config.yaml
n_layer: 15
d_model: 64
n_head: 2
n_kv_head: 2
head_dim: 32
d_mlp: 128
vocab_size: 736
activation: "squared_relu"
norm: "layernorm"
norm_place: "pre"
norm_eps: 1e-05
positions: "rope"
rope_base: 1760.0
rope_fraction: 0.25
qk_norm: true
attn_scale: 0.269
bias: "none"
tie_embeddings: "early"
parallel_block: false
extras: ["local attention windows", "gated attention", "exclusive self-attention", "value embeddings", "learned residual scales", "capped logits"]
init: "uniform"
init_std_qkv: 0.0825
init_std_o: 0.0
init_std_up: 0.0825
init_std_down: 0.0
optimizer: "adam_variant"
lr: 0.00332
beta1: 0.9
beta2: 0.98
weight_decay: 0.016
lr_head: 0.0155
warmup_steps: 274
schedule: "wsd"
decay_fraction: 0.772
decay_shape: "pow"
final_lr_fraction: 0.0
batch_tokens: [8192, 16384, 32768]
seq_len: 384
doc_mask: true
train_tokens: 136200000
steps: 8418
dataset: "wikipedia_en"
Each number is 200 + 40 x the weight over its row's rms, rounded and kept within 0 to 999. Layers, rows and columns count from 0. The size before them is the row's rms in percent of the matrix's.

# layer 10 attention key, 64x64, rms 0.24, rows 0-50, columns 0-63
094,184,189,159,213,231,200,139,162,178,188,248,164,172,204,240,208,241,293,222,184,163,169,130,218,162,256,198,227,161,208,213,153,193,198,152,265,186,260,325,248,184,141,212,201,173,169,161,193,224,240,205,185,201,149,174,248,229,144,224,179,237,206,297,201
066,164,147,215,196,201,121,211,181,227,210,213,176,204,133,171,242,203,226,196,179,209,228,206,170,221,193,220,281,123,184,201,235,196,206,239,167,164,254,76,243,186,190,227,210,173,179,272,187,249,228,197,214,199,172,258,183,234,212,202,171,269,167,331,209
119,177,284,182,227,192,217,238,216,161,231,194,120,240,250,161,126,177,163,254,264,185,195,198,209,203,197,112,126,265,185,253,140,204,192,197,175,226,189,195,206,149,208,148,186,229,231,206,216,219,192,196,141,240,221,165,240,220,205,184,104,235,129,152,154
077,151,191,185,186,258,217,168,209,121,176,183,247,108,303,241,213,212,299,174,182,124,169,162,206,158,207,183,221,181,232,231,224,238,227,207,202,201,250,228,152,138,196,229,211,172,207,204,149,236,181,215,263,229,151,117,163,173,231,175,244,204,213,246,199
112,260,150,236,302,216,192,219,251,302,208,182,164,156,149,246,165,192,183,221,217,200,155,226,178,180,186,216,135,220,145,257,234,208,149,196,174,199,161,178,164,146,208,226,244,205,171,222,158,221,232,146,148,189,183,255,204,194,211,230,216,101,208,186,283
133,157,260,238,253,206,244,221,210,164,208,181,202,248,211,144,132,175,182,247,279,150,222,171,175,214,221,208,201,323,224,174,171,191,168,200,146,222,257,145,187,262,222,185,165,245,188,140,219,203,195,136,169,244,228,152,213,206,181,118,169,196,191,142,155
091,234,206,186,231,210,158,246,241,269,218,193,211,189,174,221,221,168,121,164,103,233,169,201,228,151,186,201,168,233,114,277,191,162,171,228,228,199,129,232,115,188,186,225,299,154,185,217,166,236,256,226,190,177,193,237,191,171,197,186,130,216,161,186,242
157,149,295,198,201,130,194,245,177,215,195,133,164,268,222,167,181,160,187,247,206,199,265,193,228,262,223,220,234,242,265,195,153,239,226,212,175,203,216,174,187,270,199,182,129,180,171,209,223,169,140,164,227,243,231,125,163,203,242,148,203,247,166,153,129
078,209,201,224,205,248,240,176,212,148,171,279,211,176,176,272,211,233,252,173,213,239,203,163,202,164,195,173,244,170,261,124,233,178,172,138,176,145,272,214,221,250,205,221,170,256,183,174,270,194,180,147,220,214,144,128,263,190,224,185,300,174,216,164,176
115,163,303,189,221,128,223,209,162,168,181,185,154,246,142,194,156,229,189,178,198,231,250,178,154,181,129,184,221,201,207,148,227,230,237,114,209,220,176,248,236,195,230,186,113,173,153,150,229,200,176,183,234,269,246,170,192,258,206,180,298,169,177,211,186
086,142,218,197,221,171,185,119,232,256,252,200,262,188,275,136,136,178,218,223,210,235,195,213,181,138,132,182,170,184,186,186,207,172,189,184,212,187,240,256,248,220,103,202,176,183,194,176,264,207,138,166,241,193,206,231,297,225,220,135,251,182,215,151,209
099,176,237,226,184,254,231,200,212,195,308,163,177,179,218,176,169,185,224,257,213,185,134,233,254,163,180,159,180,142,181,191,186,222,215,227,273,202,176,225,212,178,209,307,161,145,229,218,184,156,135,173,237,165,293,196,214,237,257,250,172,180,142,154,222
090,237,171,201,165,221,164,293,197,196,223,185,227,145,261,240,245,214,182,237,197,221,137,197,231,217,251,178,198,187,219,244,172,205,189,267,194,206,141,122,192,167,165,132,265,199,236,180,170,201,174,213,150,184,200,162,121,163,207,235,172,219,158,262,318
101,210,198,165,208,160,226,132,230,260,223,94,127,202,215,204,215,172,234,238,158,230,149,137,233,220,225,209,266,246,172,246,207,229,234,192,150,168,145,208,194,200,190,168,280,182,129,197,197,285,146,179,206,205,242,188,155,273,216,205,252,219,193,180,251
084,232,197,188,199,219,152,261,240,261,159,159,205,232,208,167,242,167,148,227,211,150,159,237,219,198,205,173,178,228,146,235,199,245,167,216,155,247,164,159,172,142,196,213,213,262,214,236,195,260,170,214,140,235,193,264,125,216,181,225,96,253,176,233,105
120,168,234,221,211,152,208,129,208,173,191,203,224,246,189,218,159,205,283,178,212,132,228,135,183,151,156,137,225,241,198,94,247,272,180,150,189,221,232,159,273,178,231,243,175,169,172,176,187,191,212,204,243,287,190,247,164,228,205,194,254,253,171,182,168
115,138,252,221,205,113,185,179,188,200,241,166,186,254,187,163,147,200,169,261,202,163,239,146,142,250,180,213,175,163,234,167,186,239,171,127,214,237,253,147,268,227,184,237,136,209,107,172,278,243,196,211,230,214,206,227,192,239,213,224,273,230,195,214,166
108,253,206,181,179,199,216,164,182,187,222,214,210,196,162,137,151,214,208,186,192,184,316,257,210,122,193,165,166,181,237,250,254,169,200,227,173,143,285,225,157,214,180,187,127,222,185,156,206,187,248,215,267,261,166,204,236,116,206,222,278,187,213,171,150
111,250,219,235,157,209,117,278,193,200,218,217,175,184,224,217,185,196,142,231,198,234,205,198,228,226,194,225,196,175,189,97,118,173,238,173,210,196,161,127,179,220,218,230,209,281,261,197,190,188,249,210,127,203,252,103,177,143,193,190,192,276,172,239,221
105,110,202,234,208,161,162,134,241,180,233,227,232,206,181,193,204,224,274,217,184,164,242,172,199,195,206,140,119,202,279,179,165,196,126,186,178,165,205,211,236,249,168,202,183,169,155,131,260,208,178,185,245,191,222,249,210,244,202,234,311,238,182,185,133
094,186,234,213,214,167,133,229,173,221,188,228,205,221,177,191,145,248,140,238,182,237,223,209,150,239,116,246,253,121,178,189,164,157,269,152,204,232,189,189,263,192,194,172,146,204,233,175,258,245,238,180,185,245,205,120,222,229,205,78,208,191,185,240,224
094,229,203,184,221,225,297,114,174,202,191,239,180,184,130,231,180,199,261,246,206,219,231,201,182,209,162,202,277,219,219,231,289,145,195,130,146,196,233,177,146,202,200,247,157,214,219,187,221,167,282,211,188,181,128,216,234,168,200,120,222,188,271,187,223
083,180,126,198,154,223,257,183,183,206,168,163,211,179,179,256,198,203,302,190,163,242,155,104,230,177,213,230,254,209,169,280,219,110,204,191,258,194,218,211,258,223,195,177,245,183,215,198,166,208,223,194,191,82,230,275,185,242,205,221,193,172,225,201,205
098,239,177,183,197,245,275,188,225,197,175,155,213,173,170,163,225,217,270,168,236,190,174,176,279,128,206,183,206,228,219,129,230,131,209,271,185,187,141,173,220,183,228,157,218,230,227,255,164,147,142,195,123,189,254,189,153,176,233,302,168,209,205,249,202
103,231,226,165,189,227,186,196,159,261,136,199,226,225,120,214,213,205,172,205,200,236,242,188,248,245,166,249,206,227,197,190,228,113,259,265,208,171,117,259,166,241,234,107,221,147,234,200,167,165,232,234,149,203,211,178,208,162,169,146,162,235,223,216,284
103,204,190,219,230,184,168,273,235,265,137,163,193,207,193,177,202,196,182,260,221,149,229,198,162,213,208,216,193,221,151,201,129,238,178,171,211,272,217,72,153,168,202,190,179,244,209,195,168,231,301,228,129,213,200,203,128,205,178,174,131,226,253,225,166
095,208,158,173,154,260,266,128,116,185,244,178,152,175,264,229,208,227,207,161,132,209,185,164,184,162,177,222,238,182,216,222,220,157,278,229,242,121,234,274,232,205,200,239,235,176,175,222,171,209,211,228,291,171,189,174,239,208,168,201,228,211,222,244,278
089,287,213,165,205,181,237,156,191,202,141,156,191,175,218,192,177,193,175,239,171,169,196,163,200,229,154,216,238,191,210,160,277,112,214,221,265,228,236,132,244,285,206,193,181,234,259,169,205,163,215,223,128,138,179,146,201,166,202,286,146,202,261,210,223
111,217,210,262,158,254,207,199,181,207,232,243,189,184,149,230,188,226,239,232,184,175,246,154,149,220,192,219,162,152,214,233,212,229,188,182,198,181,306,252,245,181,267,202,71,153,141,251,199,121,193,214,214,169,192,252,211,240,209,198,190,127,244,185,155
115,179,191,210,224,151,197,202,161,247,256,192,212,247,238,217,171,210,176,94,228,193,178,119,221,170,214,187,198,166,217,160,150,143,239,156,243,143,141,176,225,230,268,188,210,170,138,203,211,172,188,215,189,252,274,211,240,249,214,223,242,286,108,211,233
098,220,148,194,193,163,243,210,215,218,230,109,178,189,258,196,189,193,263,201,194,233,170,223,115,171,175,207,207,164,211,268,240,185,186,217,247,196,243,189,148,188,128,156,135,146,228,217,177,175,194,223,194,127,220,149,248,207,258,262,161,118,251,201,275
097,206,186,114,169,235,237,142,217,230,243,145,229,235,128,192,143,211,261,186,220,120,165,256,264,179,194,172,155,231,198,171,186,213,178,339,281,159,222,180,216,185,215,185,231,188,231,158,198,214,220,243,210,211,216,227,213,245,203,256,156,238,196,197,180
108,114,249,222,234,137,135,234,185,183,208,138,242,247,237,206,232,206,236,151,234,207,232,140,253,188,224,196,155,228,194,155,214,234,156,133,182,140,190,229,166,210,264,141,233,139,231,175,226,225,171,211,220,212,312,186,151,234,224,189,189,208,158,234,244
081,179,251,219,173,165,179,225,250,207,211,160,214,199,236,135,222,227,168,169,219,207,164,164,243,133,213,208,188,284,156,205,179,240,143,238,200,290,249,190,236,253,255,211,250,273,143,149,316,187,147,144,183,213,213,181,159,183,209,236,204,200,182,157,190
100,234,201,173,190,178,243,223,260,236,174,156,258,157,145,161,233,172,183,130,178,193,143,275,212,163,243,164,159,262,233,210,231,187,74,246,220,215,201,266,172,207,218,255,234,197,242,166,187,227,227,223,185,215,165,232,217,142,203,264,261,154,167,207,216
073,182,286,187,154,204,128,153,132,194,235,231,210,242,188,288,190,251,205,217,152,203,192,174,169,229,180,191,199,150,164,222,192,233,292,226,108,209,164,212,197,183,199,109,215,246,141,209,239,169,208,202,207,217,237,207,200,215,201,116,111,186,190,192,166
060,158,212,299,258,150,186,236,235,177,179,319,236,222,215,199,125,235,196,181,160,116,164,169,184,206,223,197,170,206,177,215,190,181,234,205,158,252,216,199,191,193,215,177,249,196,133,245,220,206,252,151,274,196,285,263,206,246,216,200,165,238,176,199,213
136,157,234,122,103,273,178,187,110,215,264,188,115,239,232,211,202,195,192,228,261,208,253,231,219,197,219,161,228,201,244,191,199,249,275,157,176,236,169,178,225,212,209,167,169,220,207,223,185,153,138,230,239,279,168,129,189,215,206,172,160,212,204,206,167
173,203,224,157,174,111,173,221,155,196,146,109,116,302,184,132,180,198,178,208,196,234,257,211,169,252,182,176,235,227,240,215,216,204,210,189,208,218,211,166,177,276,181,219,163,242,180,208,180,158,129,180,272,248,182,183,162,199,204,224,189,300,192,207,216
093,200,177,101,111,311,216,151,152,194,285,146,173,154,212,199,248,239,219,252,265,248,221,212,198,131,223,139,224,207,213,226,202,221,252,154,196,237,193,207,238,184,191,139,195,199,225,172,153,210,199,254,202,217,176,181,231,195,162,187,198,122,219,193,209
080,191,118,152,228,239,217,242,168,274,225,157,145,219,243,193,290,194,207,251,189,213,166,233,196,163,200,222,205,161,197,259,157,185,126,187,233,169,134,237,204,198,278,220,114,90,221,186,224,233,237,193,196,169,217,228,249,223,233,218,243,196,217,188,221
082,158,181,180,225,208,188,168,197,240,191,267,214,217,149,154,220,145,233,252,215,177,197,167,258,211,180,199,215,198,159,151,171,232,255,226,211,189,145,252,228,150,270,177,143,181,206,185,203,257,250,144,158,173,209,334,198,220,203,162,229,261,166,184,112
085,211,172,213,190,225,211,198,233,181,207,218,185,223,117,156,145,235,179,254,169,168,205,154,277,162,262,137,147,222,224,141,175,212,222,253,231,252,183,196,256,193,201,207,204,219,154,191,182,184,190,206,178,210,182,323,214,165,259,270,150,185,136,240,123
095,279,172,169,200,193,266,193,164,172,177,195,161,221,216,182,215,154,171,242,172,252,213,236,147,169,114,240,224,172,232,237,233,200,218,213,226,247,197,297,220,142,168,168,84,157,199,200,240,230,176,198,142,136,157,211,219,223,145,172,221,236,231,146,180
088,172,205,190,257,244,245,157,223,171,240,194,165,203,145,232,204,175,199,226,244,196,155,217,236,188,238,138,115,281,178,210,162,220,191,168,130,222,254,229,207,266,205,243,221,181,159,274,207,117,184,170,144,200,162,181,233,200,282,247,141,178,155,236,225
086,220,197,217,175,197,169,194,240,106,241,198,219,174,207,196,163,275,184,232,167,178,174,182,179,200,198,159,224,180,197,199,184,200,118,284,170,260,202,212,210,277,237,209,180,258,161,133,197,238,134,282,154,212,226,137,145,189,201,193,222,172,217,241,96
093,113,184,191,182,174,177,160,147,256,159,249,232,210,163,192,158,247,144,222,219,217,201,165,209,260,219,251,276,205,165,189,236,158,216,248,204,150,184,248,170,243,218,138,246,243,216,284,236,215,237,133,232,192,265,138,227,153,197,189,142,248,209,200,237
134,275,262,196,186,210,259,161,215,246,186,275,231,174,169,259,149,203,169,249,167,173,227,237,163,270,178,185,240,153,231,189,205,191,227,254,145,279,178,216,222,155,156,221,185,227,154,243,182,140,207,162,164,216,160,141,206,132,161,193,242,216,208,145,130
088,185,159,230,227,206,216,137,203,185,182,197,188,226,191,162,294,174,203,153,310,142,198,165,264,129,263,169,193,157,134,206,175,234,202,243,222,157,169,173,241,167,263,237,205,134,139,211,188,161,147,167,195,224,161,232,209,247,236,238,244,239,177,184,233
113,234,141,149,97,151,178,184,178,196,262,193,216,214,166,107,165,206,206,257,194,252,206,202,172,213,206,244,194,261,196,223,211,188,186,195,259,111,192,297,202,291,204,212,138,227,220,217,212,222,142,252,191,190,216,179,239,239,177,213,191,140,207,217,244
091,272,216,173,167,180,179,222,169,234,204,188,164,227,207,230,207,239,246,191,175,180,133,158,165,199,249,227,122,262,292,223,206,203,188,158,267,183,204,154,135,180,170,160,177,232,261,204,168,279,295,189,205,206,150,238,187,262,193,273,190,217,243,171,177